{
  "n_layer": 12,
  "vocab_size": 8128,
  "norm_place": "pre",
  "qk_norm": true,
  "attn_scale": 0.144,
  "tie_embeddings": false,
  "parallel_block": false,
  "init": "normal",
  "init_std_up": 0.0489,
  "init_std_down": 0.0,
  "init_mimetic": 0.5,
  "beta1": 0.9,
  "lr_head": 0.00788,
  "warmup_steps": 474
}
Each number is 500 + 40 x the weight over its row's rms, rounded and kept within 0 to 999. Layers, rows and columns count from 0. Numbers have three digits each. The size before them is the row's rms in percent of the matrix's.

# q: layer 3 attention query, 128x160, rms 0.0753, rows 0-63, columns 128-159
# k: layer 3 attention key, 128x160, rms 0.0738, rows 0-63, columns 128-159
# v: layer 3 attention value, 128x160, rms 0.0898, rows 0-19, columns 128-159
# o: layer 3 attention output (transposed), 128x160, rms 0.0827, rows 0-19, columns 128-159
q0 136:497526526552496558481488493469490469494447558544494498457441511555507478528418464495502504506474
k0 136:470558474541531508436467439443464501483565494536467508498510445535486482521420531488519461514463
q1 092:523453532512535442449438534503543525553513447519491484524528511451488516453658526565513491524493
k1 092:477502496569454478507531450477490477488547585510477516469488511486532500547370481474502513586462
q2 115:473469476438491501483501515502539530518533412488485491529561522422480518510617548520507502491493
k2 130:544428515485498498531519532537507502557478555461554531495527507479511514507542465511499489499544
q3 089:499492489528446521552550516478509471437545446485528485469466495520517551532424585448427476473485
k3 088:463560508462520583503443577472473482493452498556482497562496538492471503424589477564469589438488
q4 133:507578513529518587519455487475449500510456524548500483478418512497513501521402445478492547498440
k4 127:434559491462495487435499409425539494444543440483457510468500485575538464497453503473498474523474
q5 101:515417502498480492474503539538490500525467546538449476532462529430471419423574468501519520511505
k5 087:526528576498463487524522545483501523473529528499476468484542484469561518467483535459424543497469
q6 091:552569507478547531459484488511489503542472502520485500508447532505496514518447437505565545552555
k6 089:501419483529524383473531490501570532539561453456504514473525448506502477559438558507497426461476
q7 120:521473494414450555502545523522492504525489469472501503553525535407516482448610470523508530453514
k7 116:507439526495480536553482590481449494532458522522491448513492491484479511480571464511492525503530
q8 117:502404510427455481489547534526504509505501554533441502496488512406473470427580457516539528473536
k8 116:544493540495470528541515533523495479511438530502521508548473496478483563516566487521472537556499
q9 105:502455506510562456528526533518544523491534482492519506514607450477494510485532551473502409450528
k9 092:513467527520513510503472546559481491506453457499541499531455534461454549520506494513516507490508
q10 109:478454539426455552493549529555490538518488485484484511540516520408495474430586495495496493464529
k10 131:569531513506449544524473576459464483502420532522498515520490508512459542507554455547589505537523
q11 095:439470466469528458512524501502475583491544481532443476536527448469572475462545498467507460428576
k11 080:538433508500534491546416476583455526521503507541608500535478544523486523523477545523469492506509
q12 084:519490560453531537534561497498566482495516489526509511579534473467572521425603512509482470503574
k12 087:429431504450489478541418586522495498502462450508491454561449510461449529518555555539414493448495
q13 113:471533503549615488517471462450521499473510404473556490480495468563499519537464592493436424493454
k13 106:472547492471516495445532416455508483464598481520466526425543471533535440486460519445525448487496
q14 093:524604543526504459477427495474511463502507573509473514475483496621541488512425447466541571547570
k14 091:460417474533487459482499488529510521506509435490500483407481487479427510552447549502436523461506
q15 120:564543537424498512486548485524506465537447448477528525530543522480457509482562450546512523543525
k15 134:559496501486455542568477555472485464504448576533463501530495495473460514496540459546585527509562
q16 123:504497499460384528485536511526504474553453548544510520526460546496444504480532399530594549542496
k16 119:545461494484503509557430588520465523522438502505493515598474507457464586525521520507516541479516
q17 086:585485489455590599568498513490546468505508507454507521555499430473523516502597523551456447504542
k17 089:412473515435469522535465519469472453509486523530431503548512548532532491450529413553524508506550
q18 109:534503540383446507546493518514501433543466454513507527555512530470464510492598453561496514479511
k18 116:521501524489489508553413592482495468480444498513512491553516534457482570476586481519590554486507
q19 095:476489449482552415465550472495530576482504438455469456532486487449544507534529534431466432442557
k19 082:445546467421531480464478480496500547495519447466534503515602464594535534486475521494443426513479
q20 092:464479504478488442514506571466553565495514491444449489531440533433520474474527502514521518496541
k20 095:482484536476505500480446493483582513576478443527521539567518523477426511492553500560431479532495
q21 123:412500494554539524504512491486468557456489485543475495460487490514550507464527572457457475477436
k21 115:444479517541519526442516463496471518452550434476482490423486449529555487544412559456461451514441
q22 107:475515522419528492442479517538521547465490425511481470511513507464571499582520495470488499435558
k22 089:393477464497509485505464496500569440534593519516520531466489539479481515509518507481460465443403
q23 122:491475513543566449492519462492543499493511483501541506540553480515525521514504604455456454500465
k23 120:491550469473524496424545457522491583480523536498488448430454474531529489480494511452424475507484
q24 100:561500552459472535526441568585496501556490540533469514497565543523499468483439474534547539503542
k24 109:529492491522497520542520514505491489554492606494570521533498534484467493473532413570599574507543
q25 103:521494475412422467553429536494517528542449512487540495578494551503468518542559431571510545501547
k25 099:476444550528503483516445552481563495523478521547527502621528545496438510514523473542553534531544
q26 114:522455509466470491507493413541410467510506580491477564522553460458504500505554505495500461534505
k26 129:494457517514521441539491561550496493555439541524503464556495508487460481488494429573462486527551
q27 108:468490418536501415531535497489412554425493504534455471503437502486594510483508538463487511464486
k27 117:525470547560505533471569502467490544539520407538541529487484468522528515515476599475393523484503
q28 089:446503519476566529451443513483468597494544419451495523474557417450535472514527559411459465466546
k28 098:499518510618525456464527505467473448516535545488509471463475539507552483531472520507470497561489
q29 113:458521509592560482514548476491445532456583490502472495479514492515575480492475566450455464497482
k29 102:542526498499477480467586469476482540519507397476522471470437476551529480522436529496404523517475
q30 098:555486488421423502542405496500477516453454478549569503518488552514491553564603483510503549486478
k30 085:476431557553531536521499534447530455460514579591476489497481547502513526501510478501585540576519
q31 121:503528530483556493402554475512541553471504501467521505487563472460545483537496598436487430454540
k31 128:520516473480483505464527508510456553523516511477516463464445487511492464471507493498448490486509
q32 114:457495534542552504456531488494473552486539473474433484487510458496548439453469568437500469481528
k32 094:500537501485486470484590489531457522526518498464526496438485509545540465498457471514437494506500
q33 096:527496564540511487552556510495547429519510447555432521477591582483550550493518468535553518529507
k33 122:483534490437452521502530545530504440498423501522537500515471556489454560412563440532468529491513
q34 107:514480526549523517502625488466505449501552546459447536439477518524520486481479510540509500510469
k34 072:506524457398451447504556533498487535507444411455431503511462545511517463555555457547447521534494
q35 119:525495498498521471545446541538525489509520500496492514514523522461495459430504486558525558500547
k35 107:485443537541505490515452535537536460571477475552533509571483529491435501457541478527466501479553
q36 125:557501531489462487556459532520533457516467487539506519522545568501493552526510439554528575524546
k36 107:461496485490523531520441525523557477501468505525479505566470528417425556476546495519550514485497
q37 088:460547444418490472457446514466436528572468507494511414535378459559491539525515475493456481478524
k37 100:485491509523546554496576401430522525480583544483491503473499476530536469571458560445535534531476
q38 117:478460436479593428486510477476548490509461448492485512492399450450529487508587484497477492454455
k38 111:487657522492489531525477504538469522429492471514523463462552473547540489478458530508545538509551
q39 117:482466426527596460459581521491435539534520498462447481394453466402485456521519516522498554526544
k39 100:555521548533555453560535513495458484542430561554524470514543456572522393484525496548486490486495
q40 102:573509526558515585585497495514535408515517585511505556520517526575514541507501474545492476493511
k40 112:526449527514467419526483551551459480529438530511494498505481571457444503425509398540516534467573
q41 105:551472542502555427574440499555514476510480460463536504489610551463485556487528510557519534563491
k41 089:562485482539555484501473464481554440478477588588510496538522468469456470470484445570539463494543
q42 110:556515535540491542543502513490529468456471512538465513517552556473475521467516459502535525484500
k42 118:468518531434541507515418539509552507492450446532468482556466525464474546526543495471547516489508
q43 104:508516474405452627482428510487537487508445497526540541510479520508448563547567450539491561547515
k43 094:470495489504550482513493486483500492414472663530468417511513476449485549527479491466607541470459
q44 133:540374507522457530573521583511473459533500557524440488490532556449470506463472464519527496482495
k44 156:490476501460525462535531514537523501537466517553511503547460558456491517539558430518498583514531
q45 130:501485506435483463555402533530522487497479490558518497551552573467453521496554470523506506472534
k45 103:512447503609599557497449478488525470482543575566515504494497472533488532450478566462520462486496
q46 088:529427475459443471540451517538507435464455526507582528507512573468473511494559454545492538550474
k46 086:514464570514585485480453488547535576489460563588509397550496488436477516538534468529498541500552
q47 076:484556493475500527476448512549604477432502500505532545505517512534463593524575456490504522490511
k47 088:521480498623532571511510460422572465480510498501502455483531460504490496510466552496548446543426
q48 100:491575474497553494390510443471456597583435492479472500532448466514534473463506500478481531543501
k48 099:506563511373445454458526524521423554521461462450511495535490476469441486532512460458449548492541
q49 103:460493417557531408514547516530497545519466559502440469503437488469529547440461501541500555473520
k49 117:514450550447511488535489501474549515525472341488529494530539468486467507562468489510471467542524
q50 097:483502510512502505521514497510488505482539617505466494478459505495529462501420498477490514428528
k50 101:567397540627535508533502492466548505490583495530472543461480524537526489485491566486492490524487
q51 094:517500491446470582488503540512493506497451550561512497527468488544478514485534481492482508471527
k51 102:419484491493557474485477538542477588476448467485490451504429545506470548529482543469434524523514
q52 099:542514512553483587529468507469514426455519564551510517541518514549516612553501474488511488494462
k52 099:513450474552450555545503465413570498443509460493427504449460535522509557475461543473587570552442
q53 094:464561518548494505433423494517549455568455522575491497521523513487551534595437499469452516452476
k53 106:457482461432418535529552401498544519507492499463486473500427549437469488393537462464486532498457
q54 082:531530494512501546509458547540538419413471423520549548432464500501495568560562539512496562525455
k54 084:479553528503560520528534503466562463450399524485525433478518496474542497498520389526545453538479
q55 105:477541569528531411433531535488604555460495407477486545445448563491497558550558514495542556522551
k55 111:517547518500509567477524467490493437565448436526534460494554510477496515537568516515507490536428
q56 100:408518438503525479456464519545490519523451507521483475534488437439527551511506515417452496514475
k56 088:537495537449529527516476457481461480422498560487542461456537481471565526403442462475546500519470
q57 100:529488429533556460490490524547494488503481511421565496502435455452508527483469562493510495486417
k57 104:491525534474528499524519405519533499579490519487458516528513589467535460527475410512580498569524
q58 093:462529443493598352466519513528489585561474454497496451603489454430496422443515526484425523497525
k58 084:465543521419517421480475554551442548514477382464557536515471485498424470504494487432460495558602
q59 095:467520518498482606527440474504520492540548479514508534517595515516517459507521482486426489480453
k59 088:554527498488404433488555470471473466464515634497505459451471491482544523434484465489594537541462
q60 092:523542483517482546455450514485460491563447556572468498508506470496478578497516466445476483517451
k60 094:512495501474551505498500446471505469475504550548456446474471518480487518510439485468606573516405
q61 094:491514440487514443457542529477434582434550501462407477540468495417540408456509553440541499450537
k61 086:571469580492525470515573540507513518600442407523533503536490552550483527504520514548424486543489
q62 082:464488515509567433462577469466486591539543482492448504530535513527495452562499471529514468450499
k62 092:493535427401409511537573559487450554517515426472550512505534493496534469506547481479500461521562
q63 086:572538511461515546507492442464559565514444510507517529519476463521518494526573486492471509572499
k63 090:490514518438465402451470554505418543536502547481479472508508511427445481495491435506506481501542
v0 096:506465597541502508496492489509512491523474484590499505543590539504486535534485519497477490468490
o0 102:518464544494497451547500472430517479536516473541492486521561518449469483524565493435555482474535
v1 087:490457501496547512535488524497449550489465508528500555541471487518509527497471565529546502500533
o1 082:442516480481451513515481463466523494557495452486546514472479521483515517533537486477472560442500
v2 094:564472571502474433523501500553527531509548503443483508498562446467540530428520493438469527454436
o2 095:532491457517483414501594498501536355506553527544513555455537486512545521574455481488526473565516
v3 097:426544469445510489546505554489506501568526545400502624513456513537482455465479533514556586562515
o3 107:487457455434406460588502558485451537460507546504481515433432560469532490479468477489490582477507
v4 088:500525510515461518488521497447503491481543471522531446486551499504530427560520481481430506474485
o4 081:488508448498500493539543481453529433521539379506558435518563549541477500590517526506527541555472
v5 090:508510464484611552510502439570515478500491481523534500519498499502574568439481526522485480499533
o5 093:523536555518515455516419567526544545568520492483535526461569434523445546507394509574479503527516
v6 093:501486503471537477515533474532414487505468528539503460511464533524526485546505465550452517467491
o6 099:569520582495567453460536514413470561474515398558497523545481557480458495514475481526515486502491
v7 096:485472508482541471479531392480453519464496515495487463461512489508475533427493516479553521546618
o7 100:553450500485503474491495548520478552488458551499439532462495485435526528492465445533559527515496
v8 092:541506366555491429452500504473534450529527478487550483504412477478483565463497490544509508469448
o8 088:518467534483497521537444579490561494451472497476498478432436501506493505526478466509486526480452
v9 102:511570540521547558514522507533470522574452468599447499513620490486450510461457477536433499476454
o9 106:494480541514513477484497599478489505542485444571501522551572478394453501504567475517503443489480
v10 090:559492544466608534491485532476540480435477508500527590520459460491541537484465546517541487504507
o10 093:487514508482511587427515583517562522534478469506523502461489398473511507478524531492410480471536
v11 093:517599529503534419463502457487426472508482514532434494472545494469432504424455509568527500499447
o11 107:522484546489462472456531493517444499532504445589524512490533433475503522495556514518500441491436
v12 101:581515488558521514488524464422502454506508508546500573493482438452496475448560513455527466435489
o12 101:478453506457503518521445588518495480474503460497471528533584433514551550503470420493464491502498
v13 093:546500491508580552556512521546452526504462511491525391541505460527543487541515584498513483571530
o13 102:566495440513462521530568544471441520508456475459496528497512488485426513541495500494492473463514
v14 098:586577464559472507441471552486509516548485489473508533512511517511524525511487460459503520512428
o14 091:459501531516519501496403504499519502538447507540459512488493471530474498538572495492456489482481
v15 089:481564458512478460504470547490497428486465510533397489577524483464402516478471479467515519554443
o15 103:466492529519509450477439534513517544443466484522477559499502549434468495469511496467459453529465
v16 087:502507488502460457466522484543519454429521455448509423470527495489538440555492477514509536500515
o16 085:538495433488518485454528429511487557476517525475513466518472566527466482540422562546657473540480
v17 100:443466506467476534558469552473482508503441505474530565522453519511480435536489551512435451502542
o17 101:451520504431482500573470457466495516483442495466467482500498586506460451462542466495440560433527
v18 098:480546490535481544499474532578613486511488467451486626509483534503514508471446540448463496562458
o18 099:488481511512509502543419482514520485522471587568454513458494516473471452510555517489396520482547
v19 098:430522525491492498516556471531439517545502490508505508454544547450494479508516478548492499496493
o19 101:558577528449494411504529483518485489533519474493477604504535505513487474499388486590491463549499